config.yaml
d_model: 384
qk_norm: false
bias: "none"
tie_embeddings: false
parallel_block: false
optimizer: "muon_variant"
schedule: "wsd"
seq_len: 256
train_tokens: 766200000
Each number is 500 + 40 x the weight over the matrix's rms, rounded and kept within 0 to 999. Layers, rows and columns count from 0. Numbers have three digits each.

# layer 6 attention output (transposed), 256x384, rms 0.0752, rows 211-255, columns 128-255
461557535495493520518475510644434508481459472575519543470398448513528480578458563475527482475494509530431523478545512511524525531520584496462494540487481579458496503537540536434447520487517478507572549491544427558562502556433437530557549485494523557524484527477547509535469511521509567434512433494471446533523529523525495469477501529563533493507511500427484514535478477472458520559492
488482532501466445501494506518424447503503460484482491503558494464465578486477518505566424499528486500555519522377503447543462600494495525500397463467508529546511452538558498498566488498518516510499502520476526474521469574436545486477575548527492578491479503449509486557523471504495537520463500443534458528511456501479462491570445528514471490485506513554437590565497540454523448516523
434471499476515470516445470461539478511497573449534560513520524580471470467482495508514507562446493558486573526524481485439514456515526449510469506515514468474541467528509491495467598482545526490478519477406465501558460518474459494490503504538525477558455503472511417461453508526524524448545534541468449463519523495499506529494536494468479481560522469485508575553551489556463524427473
487516510416443534516514459423516499450470498500460528438447568523413486518544523553490496446539563489503488546427429427493471505517558496492424493467481505471448532483491531497521468519512479478440468466502440582519523468504426498479582476502455552515557599591481493490563542493562550521516467515488540547423513470417482547477531518506486483505558519482519504470512523535497417466522
437540492473451506547501586494509502502538527548477532501472477493575541538560552501494569487543504480510493532522498505554484476541475470535500526524534509557559513528462507493577478506546550505529510480523513461510506521504536503544541496520543427497502447436534529452468504467509542543488515525463531508509507557489551546445516531377509474518544505505482507533495527514495530505498
507479518468516477489430480501435504491536452436472510452539558504471556488548513510508515451442442513519476435558467470504494455467533474501470512487476518546528473540485516510567543496530443460551470521476523520459488503482453474525489534490494506504467505539521461486517511509481484469517453485529464513507529444550456486503559513524536447411548515560498590487531485534483479544478
561569504558410465496522511507525525474440537440486554560498579493559544557459542552547509422565467463533501496538496498514531446497484520503521435522533558520498495522511486586425503516537520484582531487540464575528524495543539470443550553490485540489528493526534514496481460507482543503456471480467513469468554510489514467472506473492514551525513529434503486462462509572426462441513
518429479534510487472494440601550480503525474518506464473553530460555565436506526435500478534568457486444510532530565523508469515522484477476545478538518477535407500545478537463536508516490513533447464518552582541521506521457545472511531559506417494617525494569490520474433541530481504491526434392455570527438497500512495481507482552449534474474484526538514540448479480514499508509553
496529474493474457481507574527501488483521512430521424523455422417457433556452487447468543545535504515471507447489527474580408488544446478505443557503517585510563531596467475508507402515518494494526480559511529500477459524505506434492503489506426463515512453527472501507514469461495454530469435562552544542516442428507575489507542539497522483513481524473458513516508543448470474465473
501516435485487477486529493508506508457585526545490554486451466495486449539489491511555504449488568461499547495424491498502527495566479419425461580456481509549513495454489497512527486456399454464520493520510573515544530463442480511527483565477515499458427421482482460551507469523483494517494491518494495486475493556411371507433530519531523490492473501404448507486501465419488456521440
491506447455522461536510474464485521482588509410531507499476514517540491480496464546477466508497501510508482522463581501464519461530479488534481505487506442446518524499485502488516557434490514513469492500525460573516437462521509454495532483526413561469509423516533506596556526505521563464464513507497502555495564460538370460451489463506490511463467512488485529473525462475585502525458
493536508515543515548532441637497461471485515434451591411475491593503541446460446488453512554535523441478548501483479500572490465538495547551536506569479489547532490545478550472488479496509510541468514514567521516527498488531462526516486485527496563501512509508497530522510492517527511423495484479587507590469548566501540501456495511541540471510458504441480491473472451492489438545516
556493478535499580521510432529498501412538499551448497402550511523526510504528479520505483523455475476470564532492523424514509512556483460597523444479560508506433513569426465490483489536525504457505483470619388549449472564469495522513430549508529534523529482454540513504469507451462535503470508452473465496490557503562594517480497516466482465473488455498590449485510491484442517477530
545477537571467434539517513436530546475481553500458460420527527505498444429535476502539463456437464504541486457472509510461524590521551462482492449506470529442442545468531493576467526478490514517488539421473507467457403464526498525436493531538508515460572484438560541496492520485485531506480476492455538499489529540546498483507567524531463467566471488524509534530520448494492473539536
491537498458471511483502458464530465449518469467499476515475486521477546538561458480473508481431563452542543457566560505542618536489481520607470490518482527544579510560553468524493428495502472513475504507515443437462499453480593502505481538556525469493479544524521510414550589493501520518462538568579498476475500500470563515468456591505515441505526509536480482441534505577501538551463
452526479477442475487503520583503567414485532493443489534529494510493493462510487519520482479514400441515424494536501481505535510475448546487515469524514472480490514449433537475514443462418552463524507451540498524477538498474505511480565483491462548431446465484567498498560520526358555550558470534516533448414575493456425475534523543547462468477442505471478493473501493518515599524506
554489543445476495528566546465479501467517540429476473482489551497559462505547471486491456476490494464554482502435498496523456519558537517487487552446485524512559548452467508499554538530472505488554418414438505546482511486541442421453525483474474507518477513468490451510537451471423508545569469499485537482519517412450503528485500495504509547526439554531436541532559459490494469560483
495470476436483528473491532513519488494496511482496536579536535472545461519508466522476530463499557503628426470516529469479509517496440525488456530457485451442491558477476522436434593446466512462478541539484568552449551475525467566431530592523446417487512476460531482469567509403474526533478437535504453526534539514515515511456547513502402467473470527476505477437481474566500511499518
486513451596508458464474494464492540517543554532529528571428492554534601425410471517568446458498478521483425524466483449523507489451478450514532513479533527486492515428536513456505563557524574562541507622513486518450493492488562557512439535499514526476493471504445497529462466448498509469433478491477490496481534528500554475473419476483518505481501415530518583489413432541486517496504
475526504492508516540461535565519512522537560570491461533470531477512521506467455508492452436474548498533538449542495478501600477480506441489441481507506588497544458496580535535498474458424540509529555559560400476539484556412467531612467423467435517512467503514535482470509544571568566493550407451450457622519487460523551503472375485515533495563545454409441550562453450539548472504444
536435448490511415532516471428515599512532525440447551440440515462491535368460519530504518487478575507568480543503496493485453502512506531513508438463462544532543516506459563512576569529455497538499468516508518519438436486517455513496493414518522627467453434547539532478520535468540507474545459493473515464507573531401453519602531508545483485443482545506554593446530502536507498528514
508431515601493539508508416487514516562510441498439523494524506451492429540521535469543484514507453483543474413561588499540422559605490427460463499543545516434504565557535433542479553478467490495516524500506554487482486501496493542435518472473483488459518472534451498442513430490493517495505572496438521482523474489521484506504516449542461512459492445544477532501528455467462580457450
476417499424531535498438463405506484481507438471438492457476504530547465442454457441470576481466494511534498457495525552525509540472539510602526469499529493504498602506456547497474516503554559545523588587490454424476435507492496516487587517587537499519511489417584515495444523493456463515534565462515477558495483488513531544488480486511482510502548518537541420527516461457468493454514
466465426535519495523564460509521511544485473533488485510467536542519396577526523484501438486494465487541527474449527504527502480495514451453426528504449570480545522542497528532486542499506522471492488549537490510557510505498492498504527503488461428534485503453490504505572487508512532529487450510457536466535521442435462477495512454463472485494535572489458536494448470474484567505496
549517431491465506545495503560528483588481493459493407498553442526506518532593482370475506439475517500580458502548458428521458562450496554523442505453397489466508491458586428504515507566456486550510550471413449564531466529536525579459549484496502480496464630484471491452435476531430535487439450482469534468513503465504462553600481457482524507522422491466483497489500489548533531566530
497502476478467552496476487575487405529443552517491492430508457529620543558488503449533477489563466456523514484568461479511554501484470548564509518467525504561535460569513487477537578535495535505579551502516568455549507506561499531487514515507423555526473521489436558492466475474504599501461481448461567553508432451467541525442502495465462505471578568444482505412542492531578477544521
495464590526512524494483500603499497519475510569452504456515501494519548510556458528497520502482488491457552483494471528522431518539527501523464508504536471452524511514473403522541520522458530502431499521463464501469480638462451466517491474521433483522540505470531484543488520553529464472498515527464520489551518467577463478512495512473478471462481500478516463448586517477488523484481
476526501455599446509477483548446505576589478545491559433376519469504509489506498520405522537545592498467523487537513529504492433477453537531455538499519568458417510470488488469544505500483488490470437578456509421563556489522481445439438457510501522530530457515506486439523502542517517464482477472560564467464501520486501547516473529559489473521436523446484452468592476445594526477393
525484454498492505589497432567504534442513414506463544480468523560485559566505463500520445501479448444524517610500478506506456563511534459464469466487497426426499407491522469470502580512518517520550553543435499552513485485448466504472498549546485558479487445545529504509451459568498497473451559481513503425434523457490503456465476499570497483475419476540498447545500477486520500421469
475514519497514541511503492480477501527545499531457509526452472470517464418517543499514458517495543473534519473483503445457524515514541553547479465482543501490481468513450544529538526539601384526529505452485519465498471541500555476469435456502525557535505473513482452550503538449439507519521586441515567450489525463516433491533532553519513521552534508502458468549478497540445485528464
495464542531549487535455496586396538489487504523517436475476474495525480546516414466542439486476542463512445489463499438536492506534450495540520493479559491515474565481471524436481507530469526472495517500526460543513480513515537523550511429542460512538501521568551527519498519500483501493481532407507526457485449500537472508555460477532488447528486491500488534572419471508539563451457
458458492492510477445498522487442536451516426434499515509514477460482516516453493571497502507431463543472512470505509492439461504479510475467489507469531496557556525542529523446536499510531557529493459446473487494551497496527495520470469491525526460522521468476491565482442517495610460533480496432560524505481572526402444500477534493565435462468521467403546461531513461544466460505471
531455472544489501523462492418441466490468442483550493487513468503460467527473463429510503437515448497521481517525506469516475478530469489501472574429510546493452479447539478493548574570542538544517523446523443547477506513540509435496491559536537559549505511492500500556508453519511533508502554530478541505485434483469490394521530531547505533532492481517463521457541510573491524533529
513458474468447415458435502446476485464524514458440513541482522468508495515493440499566476474467580512560430480491564506460452554520565518436475518488470502495530514456540490444524485468535541510500488494461389502437474546498508487501451506520510502540555528499522469481471452472544531481462497480474447504443497533490520544576559499442437497491535487396452524558536483469562510541504
558536546463515507528481535600517453553532468568534489469415484447538480415564534536507436443533530485441475516513507438531498569490471506472566399500465431502455536530523478467442479485523570484432558520483532477458500546500448483570526455470461504479491543556471482497477552477507509500486442512447494492501472477489482524574498559553567533491425440570551499490528503456504580420455
512517487488505536443527487445551559449501516452417567519502461502508497532487438479459471547560516505525518520529517446529531485507426550501539499596474559467450540500497504477432471527605554468472499469487468597566503518511471519427568503527454478512510453506527473555495453469521466418490547524542503495447511525515489449492563533526454520549523523522433477450492512459464547511498
485525506492504453499578540469544476528497522494462473532541429465540505464567496519562513515542468529495511489497498419480503553512542419455453533459438551465543493473485484503497500508552498518472517457461531514608430508496521533520535603512497541517529464498494498497508508439471515513555513521499509535582467525439498482534438501537485546458549579454480511499508445464460508440467
531464504491502560531468429560507504465461462454541456492509515414448530474503547527553523464454466505434370490495498532543512545467475523513490539515510555559475436498470516582510487493489524496551545487504509525491497544557486553481525520484524445491506511500555496425549531440472491502502501577521457518524482478451511531568486473519521566516534542503481555485569514529453497490591
493491469493457468487491399491479496529540486470512510526518484489428468520480553513489517508516480509463564514467515526490502499488462546531550491501597452507524483531450460503520536510497520543464559450546428531478534452533522504509474464452562536512525447503500564527488487505449466499464492517540558484450503539529482518512477493509494477518475478512487535550476511498494488488454
528500468404462525494528535499435495544496567551514477503453500503480521554477561522514515559471475490497595427497464514499504573511409553458477534523475553576504532516445507424460558474510545512544475508540547568507579531488517517517534585540468592474541483493507469510563466541497486533483531471542427527516494516527494460475524481566516488542579501471501493515461494470482489576516
449532504477487522524603513566548472451470495513485507480512450427534530491439507458586522454469459541496574442540528467594507503524515462419513507487518470490534483518582558433566491467448517433490495536473488511500470528457504450483538491445560536517524482446462555494545529499457596520553551496491466525528476502505507493522461525518462555456606528567483479477528488477498482422514
512502559486533552527513493463528505586559572468490514526517533497487371572569533554499472510454513558474490496524492459457471515508494451500462530471499504492554550441541460531547464464492492499546524570527511486486511529515622481531490541424514551531561457450542579492477539447498600539507509551481439512558506467532538496440414463483522506493582450514550535494473504519453459450456
488557515531486526562577423581521412469543451540458464534472587517467468469483445422592472424532545517475413505489504553505446528467496533538586446492540601506456489482455479486488488548477495515475478512515496519501522474464538513557507464514476492528559532514449532537555488552510544494486571521550454489513580510507509482490530394559482477531503477534522481523502497500484434544560
460492520521488479569558543623458468454536414480479525547515464507475417449454544487493521550391527490543437455552479551541480489501557474466448521457542509474558470577508476540562520491480519523484502557555507441489455579429538510549491436535587570481574577440576463512507485435547525474529575468451452469531476520520510552532454503528508508538446511521464490484469502471494492490516
445539457453515469488579471510516483504452514473436531466464530545476520485501522508524566470505443488516474530524573529546477549472431547500513473549447557526530534482530575449524528593477548464517507480469459433456557501527483547459460510494426529514532497530474451514499527436569512467439530451461526485462554542462443529523461566494492457501446523447540520428483459517542502501482
# layer 6 attention value, 256x384, rms 0.0648, rows 212-255, columns 128-255
496467509509521464529494472526429426541445490510448512471526501528494518415469535510605488465499520431581466483440474548473497553458509484514482474467468506522556388504499524424594548466545495469518436503599519480587479524441539498459524577468486492498489551499520456528572475591506509489474465492498504509494506480511521503531472491464494450415534496561495518498432515474510482498538
498518582503581503507487498483460510573499508453457533515485462597446490528459470526525526525460496487464476506494589563461491463493506481507503441499507517490490516473503507507474528461557518495467459495481506544469494504520447551504471472472509497513496542507547470446457503553565508527504480558514536469465501460502478522507496553481523489523510560447501495527527474532476533459509
410563525556431526523520583441518526477449468491442427499525497512520495499543487461503573514499517456486476529473464483495563431485572564512462501511471539482421480507493530426509411488495492454500499466498482555545537526437462491520523483493483485566466530535478478483465515439482499410513524438561538473500513445526501513498479549531576523470533516400537504423481475553498427504453
408549507480470479440538564454497447433528544501551581487427484528474513502535470520481532521566507511466499512550529465485527484492472489492534502483467533506563520569531506492493485475539553528555439467531455471456521564485505502518489467503577461544463499446475490500465487428500474549503483504466469461509473560502483496529533484496548480551488474506548510488506491495517542483535
498486535504504505584420499513474501402514515505512461525551468557517533467496482484519520497465513529546479423549394508504515485523450453474429475440480510526502529473477532514533544565494495449521521487497540486521488511481496511547578572503440490573503516511471540526488472513540513451535508539514473503505481469472461502461527508464460505435465521504477504512501496467536535449501
541459472530541513462574547587553516489452514513423492521493484523496504462461535499479405491523516420455439541561481461432503470511480445517502474429538538579505452523487426548484493556447571493546457490472499547539531482415491516471500411444506536466488489587484576426526506510554520530490531469549530480471460477511425471531554493550494497435496533510512527486488432573440556439483
421444513508479546490534528468457465563501511480549525537509415470498496465490527450487521469485497480511474454512475467603442560519553540569493529392537449547524484542525447517439468471427517543454435504494539513458478499454478492493473517466471561531412468511430499439498498519558544546496427463460589528497478505494507457513542495477504504492509461478511571474463477512470538497526
519479430493445457477447554512567518460518550413450455512423495434511484507456498497562536510493465516526459479510458509542482500573504457470483486428474482444498551530526499516459433461482439473492489521545436466443551507517429474527511536514415478472478455480423555498478477515538526483548437517523505438471508511467454455562513532435483405534502546537467415509523515520537508469527
595486415520479480532539402538532548509558516576511519513546500558406422517564442506557563516515510470470450498520550522509454544566498458478494495495471473506513509521458544467441472441512499470502563555598486577558591435456490507438508492464503457449493481567458529558477527538488444534457548509538476511488559578433424532491424526572518486492470473478472561534439509441436500519568
481493474486513536522542534480496456467589444541535486500453498533535458473505505492503479467483493543534523531460552464446567561460524554503538469451497519524498458475498475449551482473522511500433545509504487494522438501503541525425507503554476488483507515501507491585538510486507581532488536537517531522548442513505511485544474521517511490476502509468492538478528492471525476533524
474538461519566457513464506450435525520562532508459523465516474534536506441482459514483489506516451543499497434536494502534481551459487538592446474539413526488510509489525546480530519487486532507467543502509529505495490470458508498509526489564525585466491516484487439494418535492523504476502464506554494510487479551436470507536482519529558488443514464478438495465485471516492482495537
460499427556513430553530494486488483440480520425474523447490536450452513494502533508497454506504570502476399506440568462537484505582534475527493419508530552525437595512419506495533435458495382545476463546582480508475491481464506471527475505488508526562529476525451407427446456458538562526530441434472488530519492507516488522463583494484513564494455445416520444486541495516425470539496
475498447558514501514468525493551537529482582480514512397544557445522537490480490507543495513537487449492461498472449553540532524551474475559436503562501561487427521504489544501429473454447529488502608444474496447461411469572430502496460473467519511464513525522512514469452574466502554493474517523494511573486505500512582471510572570513459459521486501507515519492509514520522443476502
536468496485442521554464489491517442436501479457516478528519471483540513530440557479543489480449516452531451492565492433502520508528466491591568479526535474556490460548469531537462464514563510482550522505508529472502496496493554487550529472493564519476452523466546529518522560532466535527501498475526460487473482543486506527436420478557545523480541476501507522482503490513505531524446
469448504471500473520502529491478546409492525538501524514487490575503545415505464516603471509548386496471488538501496506496477445485489584463425536484497483483451492413523490545511460531517517475506472440443472491461515524536530501508537483492516525440516464504507503504604533511472526562548437471523492476483503497511439511451520545568466439496451457383449577514542532514477570579519
540478525505545520498451469523443485474513497459495453551535541558518510493576471500526517486479505555495469475468459482510479547507559581465508489434450458522460520491487491472458531566430566483482473479501450564508442491544489471457476482449469494506503488446435469453524489487468530560501512520469522478516516460405483556467479468434456520420449480470410573550545516516517493473470
536529485453507613525506518515562526527496484458520487550514527505452551541520497562488452581429483512508477543562516525504496436494530497507537558530469373447474519502503563428517527482475520517463504446491490498518523434464523536469526548557573470481523455537530513507507516421533486587514459558571504494436501535545510520516570508486441448594564507491568496457517475489517577573490
420520455470517502525570468485527509461530541556533544560490514543483499481511468497495505390521492500513497455497478416509495528477492427462518510463509474509462555515484526557504468533499543553487425549504473496405517504489545483451535533455518584507598462541513511538519522477461426513497538540489532492533509505512591572471438540531437473518488499490524531431388478521521482468541
475547436481403462539522450495449586508540551515553472540514539514432540485462494505507496545476499424491511536549429533526552485446434488473450533440460521508563523513547423592486473493427510461479578437535460501492528582535540593493501427448462569532485559574493433495511484456554488498534431514591555481464489524538418472455466507492470501473499482499495452469488539538487548604509
510476487555471420512532475412502494472526459441497467541524510500516470501501522485456478507573479540507548426493545492566504452491491525536425511513484494511583540492468573517570434539471414556529491497521510474532471439466512517517530463506502547500526470494446467542501537501459449530473505485476508465526540556465478459485469502493417529457529477521539505573475586503510542510523
519434496549464635453586456506503440593523503477452540480491476455534544531485530463580460413549430499549593511529502429509440522520546506468471513460534522534490470522560478527484588513532456391537489515500544513512499442508435448561545550409472515503535468506497549445508464548548484533530531474504544437435557528468558501560553481501469481530459444508432552497425479506520554498530
447519566543554471534503503469507597505476492561499435502522430454558398449476514427407479536458531494575589490517479460499540482486532481485521515551510545521455530430456487507497501556491472527523518403471434467433479512481507486553468483559544565371528537509538391505501542477496539476427490506539406506483458441495514519588550391445458450497573515464509482495442507515504479513505
527462485529484504462567467525495538519456469491513470489442529490506461479508486492499489449528472518521490466456503473508535485490470497447475452515465508476482494557504525492494527490503491521488477500545482479563496501442483504482522487520438450467478461492496516532488523469507516478436447490513480459528485491451504509524423490492498511504535507507465512515519512470524506535492
511517440440520481444440504524448491597453545530462493483587534573510501466480489569500463498482499500556500541431545562577514491491489444454485479444473427490598464529555493520444499479474503523491479513481452505553544485488579518436463535435488465548432563543432516510456440489492495514478506471498559426502516458507516519570512458434460498547448545475479528500550537557482437538464
446450568509449554480454524560505496471445480458542572412568480541535531467450539458564480575523447489581488451541464567538534511481518622550572544449510511506472466561522542537475543509518535511529506511468573493587533445504557544451533494505515550482517465490453540561492464520473487502506520401539511464529509501430552541471523457456412473520535499510451445547528504535540559491437
511516568448525545492489488542467478472428562521498519477520558506478583524548476487541487443478485473421554532554472514447493483534545525454535507504503566496508462538566477533431433501477572534598463571496452453507525487424438460492508485506511550556504421590522463506490476477535553517474465511479537527462547464578530463489538443533468521447538520477538513435584534521477464467486
448545523459530482439475460498501472606460461562532606508451479503522508515547467541463497523475566532478474502515498519509545421452489471508548505536488515484541494503450517447546492500546507486425474520487480403528509550514452479514497559472503509525562402580478511460482525517494533513473521469517524511528481516536507477497479512518545477544500573465433446480530619528466504529423
556526469525471468565471503469461537486512503501522528530467544520482504541535468528441463476522483502575561528489516536507459553502531524529476489457488518488479484468498517499421525532562413523553540547509489499485574527594512520496564493576417442450452511507510517540537503544441475522529583508477547499446450557498515476467515515513501459478436545493506463485478456480527447544519
537478498485525511507510513510487499476542461579505501550492522529528456473513553590498502493480555503471483470461508560484535510540553479552523450463523493526485476481465556490523484543488465476536506470508465486410485527553474537441498453494524434541509460554488506519477502512429433525544574465522487524521495478530553492475533579527505468491475447482519481498553532485482472549404
510498535491493538558547492616512559478533510474518434511489519515509468518498440450579416408528553523533484491476596439499479489487577448487509493471505491480444483533575487464553424434539522467594555442439477515522559549502525522566481496526405493576548574453501567506559465444532518401480508414418605549566480479454478544422491411556555505560408450502500499567413470458583563489442
445535428465555525529592491427419522490491433481477475507569559415468499540599477460490497448489495424526406453530532465436550546556444460482451470462543501482543420489531552476526484510556462523594591624515473558497504472516514523517468558488529470524527504466492439516491508491482519488457501521429578594492569491477437493504512520461388455499552493512547560400525538476418533458525
549499506529450459510473424506484527496483392535537469533539530533522481453453523450499511508502470441535482503504555494537485494483481530493533517457534496473476470534507508425515455569515508502546516472589507491440553542533537548482498491470533512524555505522512546543490441516538506513531575460472508454523450541512522534552562498488464529477509537458468500457461498522555587524464
479538504516528439489469538486478506500522522487507489507520436524528479500487515537482482442565543511513502494534539458446429510541556482544426444457481420499537509493530530504465492497496560559514486532492459518504465520504507503529480502556559502505517524475519532543526451502494553466463498469482493508529452471483526473461465441435442569468500470458509522479510458557522528475571
567561548465472482481468494523529405527483469598454480520521548476467460528488532494590440439480535453462551470518515509524478463546521498438538492504544441485454482518523464551426484496467508457508508489451529563450437497497531516492488491461460520527527507510505511518535525530518512466555530456508465487496477479569529505488491518501585553528423472515481532502496581470435541572438
572546459580498535457505483503597467505579490469482529482482480448477553518507506509544514515517521535491495567512481542473600460488467522493488421483506505533452475559483530452478562526476567508499472503470515529572434509442488558538526506474433520507526485518486486431506535524534497454499453498586524442481470547494454534450541466501452529521462514543515467496515533526461453477408
510451480433555511546527472463530537500535496457490470514495448523519491497526495479503448526491483482476437519519482402458484502484470489411481456501460504569517525488396594505493455450543489459550524506485481470583487481515478516549502499558477412541490535461483572462481495485506500476452488548545470498519472504384552499563492512504496448481561468512484475508490429501458474501521
562462466453483482512504525533534535491573474472524539497599592456430544559484496551501493497480461487433501540463466552559486575439459490507572463473516527451506455452525539512519500474496505477482505533494460543437532482581456509510493492534505457456527495484471498490605571495501515530511532557501432466469546433527496556546525516503465491618449508506484522467484477500528510487532
476607521534501490484521442516557479519520481511479455572455437449494497476498524486486501501490514460448479533450537495493562479537487469592559487490488494504497522484478449526512501427427510493462463513499424486479492485522478455481497490509544523444557482460520488469516498487479475519503512471479496456574548550494488505474534505525470542535467511522493514502472538505511495466504
527497484493494493502469490493466494477469571524463531529461514485492460472467472496550503463448449499513527451476539497561484529545504496528524512560557583565552547487570503537473542500476595539453535479611511578489499486555533512442513509465513566462516507520548495510524519537470463406453468477491444504479517484491466445524466524573476499485529461442501505507524496469495480458505
509460429528480518491618571489489515549426498558418479495537522461508486488510532516546487478386482484467514467484575518521517526528556575470536427525510488477517555449498589498503546563544516501481512531538487497495434527540457404489529519518467510489493482469507486497510562511487517502497528493532522471517554556469466475488486475489487471446536468471423505481462503589475457435473
567508489509431438497532484546454502538485540485526539505486494547409528558531509482516577552500471507472520443463572511499517490512440452548388449458576453508488581523532512517551503471528543465491492449538513498423519473549541525514520543497552466428509473522522601547488474498527443502420406463572499451480535471522484451442457484512550553466504439583526477563498488496458549494450
546497573588473544587475539534469434445593482479513454567563518490524458525445524487495433496481547574489509523491480519465515536455558431520529543432488527525471492540483507531565426514531504523508516528532518478519496510453596547558477496479518468546483482501534442589480488523530476450474593442517483518465505565454483477476473403471514559556524474551532462501460534439475504472636
526519492503501607489495550536453515474498452536449528496525530534519475528498449493425473455490577477510497531486472473457540526506497499471441511428496529487588514481533495497556515425437450482489503509502416472519527516452538505567518431522553577460466549529469480559488502526516464419482477507494517503500500489506499454577512506495513491489525470460475520456440511473497492496491
490506508504473482508498484443567467517493478486508542574443519452509502475510487567487545461512483580587448550496535461497538512514429540513486488497467512463500445452525459503491529501469543522438571508441464463463540523471578419491513552516512531452529401532495491474480534479524552464490532506468531558451492503499497531498525468464500531448449497478499588426527540436525450552446
# layer 6 MLP up, 1344x384, rms 0.0689, rows 0-9, columns 128-255
510474486519461499492477518496528483447579476450480549524493489484500513452477537551475572470542466487542508484537487549550476470457458493520543502454538537477497547464472482498570536471499512501481541406476540465453542494562432528486482535507550544453516504474502443547448514513579501517479589539500487505516540506477477422529421484498499458456481503479527491551500511565479477531486
504535516502470455518454520473522504473609527448502461508505481472568478554480555503527488451542444428490534511501502545450502529449576544499472448533437552482428563537433531473467434425564435435546505513580413517571498608485507453471475501536507480426501460476480479487556545495581504413535468433431521508523529532505461538449393464474459435558415519552517556512491447502521530560521
513525547503539510455461533525454528524524530546507522520481529450497472501524534472451501527534471566450492426516570515549466575628488495483478491509448495521555393543429518470508514538480588481556548533475499386478431560388477474518500502509509511434520479485544528504514482540495449510454518482498530471522526505465517457536489466495543493489431426441412552451504526419569513508548
479491541510468500478512440548522511509491504503547438369498453459418541544534504491438506493503452525514563382454544477455503464532560456430554559503495555503491505411485516486515463517492561462467438589544475527485475471498554459506404579522521542536495450539534477435550467452513556492582526488480429558538492496591496463453445525413462455554447499529479524446511485504517466569480
513569548573523488468476548491510480535473429507413486570532476614506582495488527498542442526495511484471503530484479539480481433588465494435474523497503499498443450536510570455480451506576468518554526510501451472490511477594497587516490538512571544490544461443490485463430435520528438566556447519561444502525529505512517551474551431515495463450561514453516525496495470524514486458489
488463483418527550489524493520517506488497451604518532439573545473439552475525580504539546534541538593486498562477489550465480495546494459484516527487566471540498486502476553492476534497515424442509467524528501537523474545502519515530490561475471559507517517504457530445527503476548480533552484509553461496506513585536538565451458510402522514450598407522449487521473522484490373475514
472492541486495472496511531461446523576463505456550503459526473550494522493472528463488528525507457457487495520513464521420558483491442542522488511494493528504495487503514521554498490536509526514477483489528465451490478465495540528504487487495477491489531496558552522489432531487490435499509476524532578500531539491557490441506467500543548513448490475540473489479497478470554527448488
502484516488467536508474500463429500465478533548486491492528553508508413509495521499486398422556477432564459440493556555514471494557483533549544449459537485528477520485472471457471518497513456474480536551498536480522520476525471511494492445511521499502490469503537543491545449546465462523489544478508521460541517480501470474442526480479547511432510562516510497480435477508469560476478
490542486473493508499547537609467500440528468571508569513484506511464460497471511527555546475565458441497456624430534491527463548404538516508519430449408498534594510527508570421539491430508578582512567448518418486498484541558482475507477488499477511500504476494498524466471509498446514496444510482430516516479524512562541495487545463522516477482523468508463490494440458503514509508433
500474538388436392537505487511540524490492424552446501527404480482520488466491518471543549532558545554449549492476510528462468472493535442514521552536473516519494564492527511475469514484483541467580512486501442487513493468541461552568503526534463564458529537492426551459500482585512520481486554506516420476438498435527519470454477488490556512526488490456534472528454499525462572543578
# layer 6 MLP down (transposed), 1344x384, rms 0.0546, rows 0-9, columns 128-255
439436505508475490529527463283474534526517526509482488499470533523450537492582477509522491559452488515507471471487415516485433494484475438447478478481457462497480513537502538528484521504479523548529467530551477530496421547456519509542515537503512526526441539470474457506459472472510487450509524450513465509554489470476535514540481506497512485511538480549472475436496538502496522501512
483495525532500434471502410523501458513484535533537481510504584485518526471490557498471498495526508428489548421568550539504476486488474523528480477516538567480502553519504489470493488538502502472517440497458442489482483518400493538572562508477500535490446503540516472523488568486497493458508400458462524458547464509440491521513446482473541546506484481486558541493516508512525494540568
424474509501520491523433513461509541469490438574482517562477552530615447509473534499532454574487445512517488584474520480545519494501569573527538520476501464374470499502447450519427536511554476424502514437486492499497542527533540508544458500478417426525494489535502443562497441507459537464536415466471471537511590568504534597448455531485505460470476486487485464485465529535505518476611
448475532561490477514498476515462440512535432510501530445437493531428537509525584479550527453450476525501368589541522549435548549428492511445513484517461444556413524584443537593461496479452430487524517500476449459502489472515477501517492521502545536456522450422444505533499465547508461545510510498480570526508428506516520481518438455509437520447449510463537494475474525490590508490494
474541578585483512450552491460483446500476536552476499518452502505469499451571553501465502452479511517421496522511481467476501536506582559526545414542510518462453477582450516463486446512498470548519491446498448450553499521511475499512540512456402527537525426482485495510536433483546427469455483446464512481483515502544530432484481546512437520450505387470483477475452561578467519504463
522492475516476490471523463460402526476457428527492429433497543550550527540508518433541484550569465492442460525508481480534444548512453567514451450460506442429459470574571478481509499594534472507555462477479479514540491537478519531504421520467435439462517538525476516487551462535539507530491528589580525467497514419475467531545489500495450547486485530516531460519506453540518535450569
492455550629450458551513523268579549390516564475509488449515479517504403465443502422493487560512507519450550482519525533518488487520532540530517506499439496533482508530494524510486405544542530465456452503480540528505503465527532546458492552487463486504537517502497569563592530467498551456516534516461592492475451573440483522542552581508466495544503542469493560479496530499470523583537
454463530469466414515497523376507472456526518498531496462533513499492511544502498493465518490543460540494530448594509542444441488463519467514483439560503509540511483548556501463491447424561477527477583367512444496474450525520493488517544444542471513516477493496513526477483456553448519517488563526497428548515522454487545516521520461486483521474510511476462479446594479502487487476436
452448429526503495487478582501508539471464419526439459529548497487475554494494478528529524488448505517420470464471452534492485514465542390598534579473457475439470434505469531442538472492527459612454524461554506549496500503575471510583416526555467427544468521486504517378454479560472501461526515497440509474442519541515541498466561533516499514487423502472478512513435520446510520527529
518393542478512560509536479536500471483555421455478464501427503449526423561531514469455481572443480508485489505496525453502427460530504493525453529511551469480412488476453441521493441442504432481510529456484476528488447422509576491484518518432535479575440491578533455507445518469567438502482547523483508515493507487453478538565451481525512464487521539579543521527473544488479412466443